Weights of a small transformer language model.
Training: a variant of Muon for these matrices, 719M tokens, 5724 steps.
Each number is 500 + 50 x the weight over its row's rms, rounded and kept within 0 to 999. Layers, rows and columns count from 0. Numbers have three digits each. The size before them is the row's rms in percent of the matrix's.

# v: layer 3 attention value, 256x224, rms 0.135, rows 3-33, columns 0-223
# o: layer 3 attention output (transposed), 256x224, rms 0.119, rows 3-33, columns 0-223
v3 102:340571570447572600389506547437539653501501533470480495457457515595509557533472448486442530472412532519503507477466520623478436555492518535546563469476455532489577534484608467558549476465522545561581494452532459498531487473487494512470546535460512546555483422526491485504485558432525475509564531462550438461512475419621569493427500505450482486415424524408492505529537588531491458459530577546483501468460454488530546521426514458539531448569601358540559438480544501481438505536520505562504524538494493526531462487491495460462516518546419579453485436503510474557494589493435431487473493497538480498448445539501522414416402514517466396439523527429539459485609428514568470496570
o3 102:397580488468488549448531492431525575539496480485550489448446486480509580491476504534504531531450499538492512489518497610522434468544513555559529476461450520492537468523637502533525446432550543554604473460540421506514475531434518503508585515528471576578503471482522428492496482418517425516510533556541471481504444490597541510402458451449537509377442551431553529467518478580481432450541554517465562452505510512496504530427507414541524418538656320556623458534476536487459585515504562594461494533467520547460482452469494431514475506546473564515456435509517453558498630457436465454441525475505489548443506509509497470462440492493499431394441567473450454503563459448596475523593
v4 100:521485430466435585582574534496545458621429518514459444559547532639533454503574437462500510570471496556526475459517604479456536584435563489553527508608519506514514514519419499448442476560514463476564608429492448427584539423542442453538494396551474451524458548516460483482580554521463510431495517555617493510514431521354506532509512439529496595448524425454398545537510566535456499501579507462497524489511528438441524484523483457492486486471499457511510484483504517531458481423502530550526511493448444630378434524464487475508487508520480493472509506438381464442518480497580409575471510465544532531450430521428460448495444475475489549552566512560510545476567401569545484517425
o4 101:500439539501407534553495486495514534475438515517513457480526528510568512508528496572493504425395479507492467407528630445480534430406535472569507493556506554481512495541465526491498446522518444461627547372476485441624491488552378485521503494513491448516463486530476407506574515517473471441475529509665447495501416510293484580481567453583485633411570436432410545536517491517496527536534573460530534499554501476455493453553521465502507521531479463523522445492521504562506488522554518552515547476507412599476499544404513442500558479514524549480517481502328460508546457480610451595505523491522519534464444505446501507523452487491483521528551469501560566487455449533516512506458
v5 104:481420502485533541516490515430544482474510416544484476490563493474427519510471583454518523553501319518457525390546553516433486565445503489456541539508540536466520498587540505530511557529554362514547573481571492518501449568479492470471422511627560456535400487616394419460519506454433529463544478451479503547537440467508492532468543567519470411486561580551562529462469550391495471526498563391507516465491584483558466514496552483481449436488501512597396544560513486549469431438438514509509510452422511502497390495526621446544488525532503553476442442534422518443514470553502450565524515485604572561424512465531573476471531512528525464428522452474558401523500487473491487482573
o5 100:501426504495626510519475491474516463510518412543505515503546511502416515523495531511500554526529391487489538433492539485458514553448453510451505472513540523507510504567555465509527497495532402438597529485519492493482427560483495523505388522653571525564370518618382470441536464445442504491549480464506524525521455485517513500463451575500522414535565613512590479495514514418474523517489580420532543434523598519535492532469560485491407433489493556561413576561501493554473502427480493518445482472484491550482454467522573423511518501553460523478410411506375462484480468568552454490543538431562598541370530459538588493510540526537489426421527440476568415520488519514476505439623
v6 105:589502486620527673560505569494481520503487519397448577512380470472509569504597574498510533464533524475476465413426502593468578492479564535407470545551468547528547515581532548479498568486392470426443521494509491517515517528487544517446428505541508475472460469426507445495441497492532514532508533515428461494477559512517482592460430539562482551588445538519344485481535522513572461581542488415530508486578521454507452532517462479517378609486460410475513450501604507494449479506491461489383455519503520480417451545537496570392543529492430505424490519533502436528522442587473584498488450521511442465494528482505503495501468504484542452445433583383465508542541501554488505423503
o6 107:589509481541471610529488617506496551521523484475525513519398497444544516505551524540502520468540478499523442452436507577461553479473560554370456519505439586572488481546535533437484516487450506453489503510550438546501550499472535496500428479545495506450418481436522447472404507472473501524507573530434450520461478491549506568422470548494502535586483506563295453501525471489547383593557494488474512487542494445517494549518470495517346559487430362550543461476628493474492497508501525480422457521509486530441486546563479572468522571497539497449478568533500496530524417634476633520466401468492454466455511527535476523515414563495495399460462586451510560522529524603496511470512
v7 094:485295436527503561506484463414488411582513525490474627520444483503501516510506406516540531462470524462438495496483521551557429486536521522479545531557513508488490491560515456491462471497484506533505509527516513456481556495582441582533505542409456570551600560506472526533441514544494456532409488594520535446402571525486542557475548475580552534570589483488444487470442499501496485547519558509465496525439531527597502473451426582475494410510518487509579506492470547417488447453463420383381548538422506617547504506398553465468613461435542511531510456472464498391493421422573507488481444533456528459504441464499575523528543478538556572530453522464464468508594415484512420546522
o7 093:490333494489502483522469483420483461496530442486523608508436535508518518456486447450489525482470515454515539518508521540578498482479503527479545508580551482511478503564502498447484458475457520510505474550559519467459563491599482553502541538398469542615600549453521545534440508464487416545420474562544507491390505501514542547544526475562512530579596515533424440409432462493491474577534530527487470502441544561591484483454419587451476464472478489526613504537486568448496449438467447401338556478487551595553495478404529434486596466414484547470476462500470499437468414398644505471506458556458570550506462478524559501500533494502550514527475546539468479508633412536482449543529
v8 099:500375535441499542456486600548479540531544607503508480527499477426494478522545420514511597560550533495517570573417598513458573487581533520560368538362542520455512505502517465477443511474454505518510441518489580577479489540437564458487508457528488477497543437576505459567537467582474424536444499452519582520555546498489405458487515513457575516493497439509464574508519564545499494589560522417455492488578539506487455430550609478435506469524537517487408487521616518549546483485484473541547438457468488514482460528532394452446429502387490486424601458454496526582539410401533399495453459434514494479544555566442466501468500523536514419481502557470573421529471433461502483445458
o8 099:450340473425507480495529547566474503493545549500540513439517559484509445495524442455483619516492475490517585576443558521484589407561520509614399553397515490476450521524527492455439526490433505454544440503551508600505489525415574490473493495522500462528567490509481437516538456624502471506508522497503547551562469522478447468453478492482636498497565496544454554479472470611462466579605516422478507537539545514504512490522594434468474513525487528467417499514606500470508501529516538570518463480527509540502462556572434457495444502309505499467607477510450535500502440411567381483427477452530500476551532572465416504472478573454487431414429552543511428543497436485502534524468
v9 105:480596530388520602533496608495419478584454514501417567549417509450375521468530462513514561513527488594521443512476554536589337558473560417518476533554527488465475426518447493545572472517494530483472494616497546573478415494529506441544457426487521466439466489414450468504544489493523468445527565470487475466480468479470451541452384541550499522571463576513573492492544504542512516521427535525538482519448519455499511412414474488564502432424596512522473504470524499450415481454562496508474536522481510572441523422467503454509407503452559491529464507542489553448416568513512571560577489506482524440554577500542434554506456469476532574507500548663500430468427582518558543472481
o9 101:437511562438523591504426537555421476492434503525489559508474501441392500566521468544492570442491496541505448541480527489629315435481512510459458521573571552477493513518464528529532504483490534445463531574495505550494458525511498472492435490461582477430460462404453453544566470471556451439508567424504461468497472479454484541452402505541433561612433581486521515522562484561543551566399546555554466566496527470498507417399481518542519480463586540520483524439580449491488450469601465505476543533487468541489542417431489446477401459430572450565495500531479536437444560481534578586583446535472544453605494516561437541499506476522532540490490507519542392478416560583577517493480
v10 105:505507590460533488500513516465545476455420520487467487560476499534472370423496474480475567496517602526512565381555473442478525484499532397429495550517450464516532511499523438368499473489519515541571580456480596519449554534617547522515473494477489500488614575557518496437525501472445550477509371497525392493543504545445524516505437534530460466530551561435524523524505480499431516432466447436508398569570453496584539630553514449566525662538496472474429432497436517507570506493492524542417422510542538457426594451491446537506494397479483596483504532484496494508482510513456603513554453371505498528420527487517520463530453492553476521571485566547464440526452450500582497487529
o10 100:466508514502473503489473500457490419521458478495479416536455529501509439481548495480432555526526583482530500361539490460470539410515483447423514543478422452550529555457545477407449502462537515484582515454498512556481572494655568504533499418524477493446638580553539493465546561423423517500482353498528391501535513557458540483457507594531523513502581546436486494528520478453474492415486486436544487633533442513563560653526515486541565621520506532502415484493469477466528482543523527548409538520474509422422528459483503550509511411459513556526522562443517514535508532505444588547581428364493468509431478520495520505496441508567466502520487543599447451547416460490553478496494
v11 105:489570551531536523452468455423539417479563462459449505486527416468475406440586516445477436520511557563434554455497520573537480452545479415563446446514477508478503522547547489538516502528493510409472536506480561462491536515556489515489482445573479574494453501383511561634465549429556484466570537538529621586551469440461521536527419479512538449434508459513467341544566477535557487475596484458498542454540442436559539515459599481431554480472399501359488536486481562419581461510578430523480567560533493484420645554490495454481493444517417518525423477536515523406433462511482540518532437446484549435483536599437559543509502516472483486542483538532485485543476508498463446533530
o11 104:430553517527539530443504498431468441487511464429459506471508455456502466498456467515516399541436576517426555477481509571548506470523466450545437423573506550464514525542498510527500491570463579520471529477500515447503526536583455503525514479540503552442427513471509447595406521394575512409566527482547606544569463464511484523591418550497552464425508416539458343557567531525548462480653529483531482484537450374557546532479647466427614485480358487462493484471543519441535504501567397481501538505526483482504615599536530498512488423497464519566448511463517553433455467486472587529516460452498532452519513619431603488490499483496517503520455515482517453549470496493460474486534
v12 104:490514441461615528507481515430472415508441493508462496517533458542504419492522542496447482458460535542540505402501505479491563556501480466452505573497375575530574524426529512532507465488501534464457591535532449488464592488460492458460460479550542481557539576582475491485505416509570563547554516458495463566361482453513495550586431585443513499551423550488549534573513489498495477523593562541545467401429506529475494453438550599547466490470490545491546487472523413463521521575529635450494517540497483499507442456521512540457466365459503510515531489445551575540473478435506407611458416551510489444608554389441461517517471554439475577560523448599476581500451462500434453414562
o12 100:439564506543507550467482491496480520502465521526469483562527472511505451475489503532448456500484508589492453387517503512469559515467476489427506576497387549517532497452521479569495444517470503466486543520497501507508511498475521490477477464527490493572587525582449436547471449466554555525509506471524433531362518443501524540637489591437501449556419585458534506529487488460448524538671563513561466432406517556509573506481605591458474489471482552522539493426566431500545473544526649454475523506502486502514451466511514546470488363479482497494512438476553597555490452419525410565471391532524467446642516405447459546532478496462460622505513433513523569498460460453427456416593
v13 101:488350566484567486639519548560574465431457484477439461548383496468510441523514553463500511480514490482505519547406548462511425557518466478532501512541494458477480531464596517495515353450525467464431512543537541524480524479491484542453450504420571521620453509480470511436515482517441463546559477395474464532517450528480500555628451512429557443469496442516489566515454486585449584431462520527490528463529550496496509483511408459434502500504451300450471511543594437484542461535561557556462527442533477508515503545485613540593558457580596495500504589523502423503505466474501560541442505532566494492554615535527456521525468427522478485418501474529542561547466488435446474512491
o13 099:479389506446513505618498529524519438519471516443467530509413482519496439502529512459509516490559491472486557549455529459506402532557508456558504531547511431501534495464575532552524459457498508495400513570525501470469504426562455549522490458402604544606443526503450511456502490517438516528559467490449471544546449482468480539606421533412517409473472450481509548562475509604474568441512556477531465463539565565542542492467401502404466506523462277412458503556628411513488467547537564602480507464497501437512453550514613537511492452594548519469521623500520466487494470444470524515485457497563491534548616508546433470532485413473420509454513506551531549565465475473439488488531
v14 100:417467475504488417497487489435493445585601570626495579495587427513469460464524491473460468459446532504553451545492506538516449536511603422500483486611463492549454521457519449483496469449544509500487543490516595501584492472519522496544517556579498484563481561436450536448549548609430478560487554570407438540469523597495509438553499523433497593441480514440459430487517520481542472513545474438518507536498467535382499578507520464492544493575441478520412436502527570469442508484391518464507511576517521576491496399534474529500540519602482487440453582555392514396474507497516533420500484606547489527566489449486459516414560594397514393468544546478499426574470501520461546426501
o14 099:424514475490477437485499435445486510467581574593456530522543503512498513488478476531506459448413526497469474548479525517464419501513584451474533520572495520562494460482495443466554517403530534526530552500469568505569539565540490501532531530497541473549509510486474563506541486578506478556470563532341442534470528563534486469559498546423448629424515528416445406522531559494571506532551478406535486557516500540398493583490544445509548495547452463482397426451555579456463476492417515459556485566468583553532452366535493446458523474573491552522442576478350536438479551484466539444489491627537504506557486470483512487462559583467558374483511559485519399523433517505432496379506
v15 101:505469469453504444491496466542408560542455499498502466501525572561451392485472486525513583513533512535491513430472521512440654541462485477561505482489551548460445476489567520553468486545482447506469454457503556469526529407353497419544538520501487456495628544464425480520618476415560438489495578503501556492564527580653539463569494417486484455563536553516406376550483510529483581450531459483399504467525427480502478553487468569468524477504525574542480544618578481501482521580539487506487447500480484446574619524502481447491465537541463554490469520483418496514532376482468588542528406539450462461525402469496424510508510475523617454532515484568508551537503511498507443431516
o15 102:505495484492446445523498451516453512527488506515501465505529500496490434435453487518469592574538475554464486404438566495468656514505488491567506516459551520495491470476550523537454478526468417468466523468522521432550500441327464474537565505514474470541615532484405529511588448427545439497527563557496486485614502568696521459558505371523477450567593568507412348472478543564503596401521460477439473467482451479491559546504456553511545513566567603533508473565536470481494478533577494494480494499482471462525549511505509425506469521564444547519470482498461470504490366483488617505513431517410476468530494469493388511514529488530579433475513466518543539527471522479505526443531
v16 097:530555488475565591575538482486510502543507457490434545500495532505494532397427513492498457508462409481550442517513495427463401539574449525585467507473479529518505538473500502616531489566489442497537495493519431515490520539502487444542507555430633453448467452509536535510402520465480444497450508524581483498585477576523462468411583480524609525447461445492499527465523460489546415468575532521450497525455461500588476555662523445479507524419485612539507483498511559412431491461484536450415510568484451460607445344537432504614442517446516469535464532517496467590535509493519556538498458495481510507536572403420559549587478449489526466491529524498473457586461569518526479363446
o16 098:527571525477544534550501484559514539503519514454535543511516462486463504427444521520510477502473438498509381528539503436460377543572461516572455544482495527501551482502452487590514506567496448487483527497482486528521489518481476494568543596438643496474487496535507520511368475465447449513460470489612467471641497557473482455427623470544593519437435450494498547488545502478534413469562500539456464501498489508582557552629536499487527502421485613520539482504488553477518445480443539475386476547499429459562448295588479500495411549433513452478533535539489476536494507454510544505511446474490505532516578405494547553583490414462532473492534496469524437594422557469518409402482
v17 101:526467571513475493508496587517508553461455506540558528499485575500582472474433452537524456500482490456519495548622516476526476434540544531453473537550478490472491467459507495593401432470468509453561463504466445469501499520623502404495519550521532551409397460389472504519553567489545488584539545493591389523533533451556573339499536459461547445489565418442463484574478432499528526580443392425459520391490536514477499450441531609482463522516469495436544409472502496557459570525490491466580464435456485507529540476402499595518455403475492551515521481436466495556403532548401488509530499525535480509455547553510558453493492459517510550429444545504564590510613514534467484540594
o17 100:503485497533473503483518535531498502525479564468540549524503493490614457458418489502448469534591499520474459521578463500569454503561495461509470559565448483528495516510517534546398467496513516489566507549472505480554549505572501413445527531548479521467430478381440508468601548434532525588581522566615399538543515486576479373466550444468529440466609431472480574483502417488478481577393359402441498408457549516448528422469557570518491511537455490485526371485463572538424556504460500440569492452466479557547497445360513543544451483481512553519533485457535456555461562559379471487555505462519465484438553515483518458514565485520487508418471538504542590532599500493487477520578
v18 096:488415474519455441463462475534519543535553463512442563576510504590592537420475460457552535515504490511550402539561597520479485466511546516539459452480482512478530495494509471549399470486482565449499445510512480484470463545335544466511463558480523510485462529525523508549491421536496421582518481453432440470498511453517530545452538493443520444438511503526606502498563462458483498525554583420510455497461481506593544420528580461430465592495377413561536469533443520552426484603451497500534479511477481559482513387524542489532525514542477447447407452502438578470518446472558635568489435447515375548550526578463522529441475581511527445466509589509472666463518497504590480517431
o18 101:470397512528438458477484477547570441533556472443443560557526502511586527490492521464518513542527569534506439573515562551490504475535500470576487425510463489505510513503492480530408485459481582513476500514509512482460456565387535521535441506471526491475505481495555532541540498539491435574534525450435420440508499508591518498462543479449536424454525517507634554492587482420441531555528595420504457493444467495577517440510586490498462574513385411553497510534461511531490410568429485531552512452494500511530473353556525488506489527525406429462385422486421524490510455507568605560510476481521378542528473579481562525475501533509474426499563580518502673412534487513579423476391
v19 106:530386597428528535535503476501526573432498409528529478461537527436611614492504482457479446388486585507539519442511485461445444534390509486579506428466549556539515456545483473466506534506451526483569490476522485443490378480438573456464494474496458519507529509584437486463599519441535487515496509515499554458501582450419483564484471386378512516504431522544524557559479474394568534501537465535510508586516464516517486502413456455489526520503452553487471448458622538591534511505576497598373526603537572500499490543554454518557419487527414555429558530447502484508494515535403481550532460495535566435520537547581481493525469464458561592491512494373485430440503486490500512478461
o19 102:632414494441548511516533527490511559524476439530574493565537463508581559529497493493507446516508557598528509445481461452444409542417513476594521392471522510533555462507542495486447505519423535496568478471497495476430431477396638474490485481492400565538537525580436545429593468397546528518499518554552596455522537468421505539452438382380523486465429519521494554511496470424527487550524457527519515581499463511508518464442472442478548532457438547525467504476595573544485484491522501574378525560434599478507532527588478470512425497549450515423543549467508488551530514538380516536557426493538613444494536506538489487540427528465514627492516483456458425458459504461517486460460
v20 100:611560563573476463464522418454457632462506501502512512448519483426461495582549545521495460598604518510486491565504506488533424545472520551524547452450469610497561514482448483531551422541447462514573465492457508447484519501526433506491491580397509491621510450562505479532431510511569558440467379473489552478479476593498530465535406553419513581494555552480588510471557523602554543530463513462540521449540405521385524491502560467529411488480479449484496447562486546531521491590580498453403507515395477509570520494493461510457449447415464421547499475492413560524571377485523516449554489451484548467479506484485490511504430473500526468390503518431475460457606511450480424569508
o20 098:587548506521505465507504443480469510482530472491531528431519555505450476501531517501483483529623480512517514592524467464528444598488448495522517473469466534525522518484455508550541480582495423475546444479411488473453524489520475452534528534422497460641515441510506491525447528518546599428491386515486601538412527553488490448532391537437440571459557559488597515483584494607566512534529538479571520448530403548415511520483559436485369556473491435510550457595509550484477544567560555464396510546461518560512514439489435564524471489381439460549490518498448548523598348454453512458527488447445555439478510533427482490445410492541574477453476567530456497454607519503494431560457
v21 103:481496483446525561515488508379543500502561539484454546556474462523637472480505469498518463465471556651453532529412514493475479514545441586460488533576487480550510503479475505461485506559443550459448522550574438524591521516618541531411353491459429514504415489422584515497540513542516512537559473449547554442521537544401489607431477516529548415441520470496515585435495526560453472454507542561451565481594357535517445585483506471448443427537537564472455488591563503476483452489496483432593444544513527423534508458441424506438470543525488525545403503544567508491428500610520516443475498483516451485540503544438469495438486389457543502541555466407446532537484506515512546486478
o21 102:502512492444480491481470497410526528454517566465550550515500481535611488458495466512532442474502563622441556477427547531459479495541500549441538552541477494568535500493417519458502534527489546441481455531574512499602548570586570495446349496431440511496387489460560518497553496548530503541545435447507552423505518538352495660428499536525510426419551492522453576441481523569440523489499519587452545475555388517483499578488508473482421403531619556473498477600587527471489485513514469394563449582538510448493469467429428479466488554506495531482411490536552483481457549616549515477452461500528477509540577543471465481479453383493553504518498464394456506505457506501515515479499
v22 103:504614485475522489580511508517500529519574447537485463459484528478514556461477594564502399476504480515489495460601404477536502509475536531448541488436544549485476442544482506493548594513415372506483504509531511489519513516480514500483451504410544487620420526521445582516530437494445427486434451478497497587461504495479507568490491390373567500408520522404425514516372507607479497554476461580504486514426699453464473493473513585498531488608614398502465541490406530440457480481584485569510514596461515496567473442516413498497492478487546508521492459541496521514534438564526536506535475476453437464529555504479521470512464459486523450485536538580501522552365520499540428474529
o22 099:533604506482542515557486469560533470507545489495483454498493476483479486471505545547527411547497472490455467464575367505568518588440514527407464485401536554511542484547493506472514510558496420482484521481524483511452541538461516469510406520437545519667440520526461613533518487474486442494492465487470513557465513512501484550514468415387560519428477513417407536484357514565469506588479437605492484507466672466460483525484500572544548461527610343480453554484440537449561449454578479568528525555460497543542481476525510511538501468458478514505507468516473483493548388597511524521560510492477411433525546489524588506507484419526458470464492539571526523551335538466545486505507
v23 103:513531518477494457604421526476544541463514535526443472481494481459442392528574494461519476467487451466495496518400519587419464488472514494464511549464499584448516450558550534535475428541499599465391565416556493497482514387557473545451511514537478474399465552500495488413432491473543514537595479468495521527493463570502393545574507470492485597514494568510576550532486474498454557589496455466496529588495414512547421615426435468468507525556494471477560477573516560539452532361519479532631507500488613479542531409628515453502413529529536532384510392464511436535455469484500469524525523461564504511426535505485552466534589459506606479452511473497486571579466472445518479479488
o23 101:447515524486475473562470487489530502494529555490545519487523514507462410506529469467484501500460444473476500488431531581407539499478488487476503555480481562501522448521504538532463461590480617465436533434558493481445511354594427480446521491507515506410443537501453432466424501452575503562595429466479547538463515531464465571539501467479505586538499574519567529503459490516446562608520473489543509631488390510534494648444454495456500552555488472492560482540497541558460515388517481521605483540488609491545522410650489479492390533538515557393470361490521405516490472476488459569506557461536524504429494485529543464495580508480601452414480436469472560570407474482540524510501
v24 105:602509618440510475511550430540482352441578460474531546497546424418472464455495537522497499567428531548452425451522540510591521528505525493528560516512559504547444438495618451473486464460542607473510585513498471501508602558390531561546506530478574485458529546571508595547456551528589530439445528563566408416515462476477416464514528461425513547414546558546427567518549485556444466508524421390525575530521486493451474427602427462488476480495422448527566581497409486465485522560419532392567493514507562553489470555502537437491519475530446470546438533535530526497468483524517447525502521430511508593441529520414467480528484430543510514525501503477536476484439451467435512471569
o24 100:547548503434557466534463505551452496484519530467497513507540461508441465467531506481530545503352504564484428419577514500586508533453460492497557556522555488516478509477585488473523497504513634497475534495459551437535604542384500541534512526514585492426576472604493610527433550540547547445466529487524470445533545473434406485493480449492428506467502549566423584515531533585440489495539432381519493530539518525471511438598414469501450546504419403479558611487442495508491525558438496345584435573477543583445505544493492454489513477521439450496494532463534473482495462479519403543523522419496482570429501554470490493517473398562501553569498508499502447516470462502393463461638
v25 103:535446542448422532504477554570437520451519505541419559501599518481569535542471520492476507482579593596512399399546505485504475486429479497488530491464502534464529455455519422505488552561551449512540466557411442404531468525491486549486450547493471477529478431405614410487462464502473470442494546521466514462462475564427469457537534576600476461465468525585421457523529506474433572452588534496558452601500523404488527490459501541490551475488524383511420579490569509600497533525591538497587432373479486518514487429485537602481478453428568459461525541417429547539582608554496486455429501581490532516436479529447538410492516498517488487499475505426442552549466441477499541562556
o25 102:544466482451440484516496538533479477524537496547481516471598508501550499486504495432493523553617591583544391387540510503536461506436484458525486513466491531511505481484542457529507539549549388484526461551469488448517477474433531509529413544488463479573508492379622458500489485481458460415513528547497528500489409559426451444548537480528456432437485544632413457456504501448441516452613540486521450590473520424486536512455481522455556491478534348528419570526585544512484574536576555472562461399501462542478494411468551537488488468416542481442504527505429494545527642578511438483448518611476577533412529503446515476492527475545480499477528433527426564551562472476534587550557
v26 101:449490595509478501473558421532460482421484419433541521530461497522458512502510505458531586546457497598557428506454526479462513462470430496500542520404531485501430511447451565473554485525434482494509539488533523411526453525549470475506510542458494566498539419553507437535444509605525540505434460451545429516478460531505569487513437465460510462538545488470378497528459498437476560461586544524419592469429504598514508557438562538482535408494436481593535493567416445451520574490508546583569534472569568585494524445531625464502445483553441465531513501544507490461480580512531511513524356529437577489557522558450543563425559495552435484512467520427345443448435625490496560445525
o26 094:513482531513452486483519380533463469508509458495516542491490489505448495571480512454514584488467532530576414507515475466443533535524440492504551514413539459473457558489437654464513537521468518529451492469524455378561436574511456491493434513465523557454523456531518434482384520603509457537395426445544485512525511505506514438510405465462533454571549459495376505540514529470502548499584528519469577404521499579556522530422517558548503409512396521506533524533445453448519574486511546607583552482515558549556521453487605466489444467523448437486496528510527482463484580540494538542471334526493623477557495573494558454464607529538468462554490536458407432459470616522500533424533
v27 103:452435556475551535524482392516596493494485600396569505479533529521495495559500546609521557575475526487510553458520447504512514523420536518489424486405590448477531504512472525505464534506531438504498501533517413505441477414535479485448513512416414531536603496493499423470504490495452473524458509506514459532512490558377509507465527518560464575489434490523543372533489383471529527512527426487447436476541536504563460505528502443429472517559435560514467551532498558454494537614513442433555509567492358606539545462617533434503500492609554504517484492513581491588412580510454421533593482528451527503478511486432414405462443580489502435409493528530550510520503525473554426446559
o27 099:465424496475514504507515407490585512512493527418528486471512493490500393539493542532489585544521503478467548483511442503510505503449499478494458506446585482527446499510475548481464532519495470433521457543537455468429530461540443445464534488420439557595598535501474467502518470519458492529450506478538463499511495539393533514419489519520489593479410485578547364500488436484534505511574393479426435489495552499576481530590561429482433489527424560519460541546500549433540532616502487426564522575530332624521552477671529422496508517611534534547481488484581499506427610483429443518617529562461492509482541496514406402456412532495477466478493537507554537517502513460541519458566
v28 102:524588452484527549600474598484468535467437451494445414551531474447489392484484507520513403491435474526539539543474514533510520537553517492482509503499577472483497486537503504546460499500480425464446474477520473422474615539581505525448466566371434531498537536480496517483535466558601458389421495513540471414466550519517547521429556461476395514446504502532501400457468515584632469545538514469489458539502454545529524425517554515455424436538550463600449583494472372536439452450488549544579467489492492459534524506523600550508449533471426454473519532440470571514427510513449578656456601495488512426518543510559535457457457545567437395460534519432546444470481534561528544549488
o28 096:581573500477536540566493572457513531531420498509473492600532479534469508436520493486523399499459481558499506531467530551572528494597526484517521515535558443485514461511520463508508487488484358464477532473490523451464561557641530544496455473395402475470530545431471458494542481595538457415449503491555461403475481491540580526441585390548475540443502544527516396487473460559589550573525497447467474512450460599592472436445558466467418484509572450567432649472412366533466473404492582580566452491493507462530556479507534515538466585460426497463518516495465541530438507507446570545451582465518537487500546529468575532466437512518435409465560519478528466429476458510506529509472
v29 102:458546531459404449572574549549558425519604470508444532545439469479521456552530475439550531542527504555458491442418369486439557437499435434511516508447494506528500543541373460565393553418528420577539452475528573496515504567482523571486525517440496509482533477419481432458536548424450509533472507555474447481473532408526488466471468610509486521508496509471496518537440486541640614474505320478515497553602523447477549507455520540447502485514430546482560586519525461490565557557540498517505477459485448563527527444475555484580488418515520442584434405628502548470490482454541443546482534480455491475489460448603509509454471513595494539525465483516560573463513471499526502438457
o29 099:571541515436495426580545552488474593437577511528484479557407466488479544574539476452510539509522535529511534508487364507436544426527469431552563485518519490509536532559412502538454523429472444523536442441552517546517535575555550572541543502457529532436490497378463491508554520381456520544469488524474452531500508416522507444485530620551459556486502500500437539511393544562611625439499355439521471534494572394470526475460567494478440546487457499469556557508504466480558592517523493547488466485439421513488509454527518490525464393518464458494441390570482576458457512421568459530526582480383488514503503505507518490514474486599536543489495476488480623449570440442526506420479
v30 107:485526499462562465619526583522509458434421501490514557492469471492485531491507472490379498485602496486535590552529522536469510495463502481444538529594455572497494462546407475479397477481499388453553499593486532509440525419419469495448478477512596400413535534454549624499466535542496580500494474513536653523494524431573454480414476469508452469447465489474546517524451510540503446438488501443469521583584479631477530543508506492503577539527500506549574492574511565507423471477480464558493478496475440559545531483593384493466532421500511501455483464537371564498484488457512553497439481577559562441460594496504434551535412480476562489539518493502551476445498496565371526465586
o30 103:460544522463495492566498539572490552451378537459502530539494467473495536539469493541455500469561503510489606559505542570467500517476556482394543521582442561500555521525438426488427487454489349506489500581425516509457504446457442495450480456495561437430538494477550577517459553533511594525494543501531601539464512428571503463433499450529455483455475468444515562533404505515477459428492495476463511622568493623498484549540523497510621549503453511488532493527560536543456477476538423592523511468479413538564469472626457522507531395527483497487454424517384578521495460426555558499435462557554552451495564489488484546530392491515546494513543507494542453371466473519372447448594
v31 102:514457407501511473451511569521521541556585460512393442519433464506442543464496486463485427436516528391489405535469496525481503490521493512484516543636507507444474554499381515517536533552547478501512458539549472608439459474597420510527501492407466515527546471558559542554399512455603490498531571494515548522491460561476569399499472444469539496493534527421530583546561565502558578608474470477492443491422549530528522468620458427581505529488532565537438479449417485526513527551535529446482526470500493455449512513511344482539488498522491618510485483438475486428588486520375466547459487511523470507484481549439470519437504508505592414538514436516535582455406526525370532482542
o31 099:502463479475534518453542564485502543540493460508519468514443498466468597499485491494504430470518579415452417548535518524458495439525505553436529545592532450448502515539438526475523504575532482572498488547558510672440458522599465526467531519353482532519595511504573497484410484410621454474512586518514546534485448593490505415530525403460538500465527522383504579487576562501520581585494511470476490465457535507504532481590426469486516520425548536526468511483377471558524528577491527481455541458491501444428450533491409437504454478498464590508500470567447514481554498524366528464480518505533462547460503496439468580487491497456595395520513400476534616480415468466410541520549
v32 103:541515600439559498506529402413489395555510463597532530439551508501436477577518536526510464523488513423469599350574511576484413448547484500441547541413534495441482538600457517427545474548541532532460510548519558446492471570422490495582534502505509467479472525516449454571470445411486521548462526508474585406514474403528459457542523487577500524452521485496426534474566490515459529477532453548511535486454472566535395504543496461604478526541522494493553487564464475456539498428504514529429597464475546526542504444517461557536518573426487478535515566531395515488422456508512440606475538507479410448411513543517484524498452654556396535493502520524535584515397528566532504524428
o32 102:531486512461564500526528445430472561511518496572482489521533553533440492538506481519509522468465518461515625335555510555477381516499478495407563556466530453472474556529523490512503489578564558533475570574491516416465527530453504517549517494502469498454465491525420481546472424397502477580482555481449603431546507433565471437588492522553487493475497442464375547499570521466457550444484470597513520475464462547526433488532511469635495507540532500468533489468468496492488492410506482535467494464494535569557524407553500533496519532418491480530520553468364495508434468484502391556477514482516389471385504539503485517495438642567393563513514552557508634489393549537557475529428
v33 105:481562431516545445483488438488549512506483482558466515482452457625493464527497500472431491585442375454508510483584567385449339500547491463523456473474452498514451532512540431455541632471516425514455559502570435382487511465599463514524485522606527438381540519577523601504591513428500576572478411519418447539521521527517469524505503559524467476509547479510437451497504564433520671541604512435485502491459474503506524493445466492476571504505486527533475581550474525533518505554552458405509483576488503524539477556509502520514451562509422423482477499465512524491513583528532384451556530531523464497599543454480390465478409453564480480451519557486523520541525510508539487507447
o33 099:524501532514488473478513450533529516550517494548532481444476518489472537506457532523519425519422425455511500511562595412427302494516525481535424496510415525494486471521558461479543547448499418539460492488543449375480470489589449520527459490618544475362490514589551519479601493434487539567477399481397476511471512491499509527495538542543524433479533460472435451521479477436510714541616533484530516495478494548488528492500464507504609502506501541534487615517442483525536560564582453419498544550514469535558484590468503500539423537504466407520413434510502496527476569536499437471510517529488474474607523488479417457500373476532510462432543600467513503557530497483533540494470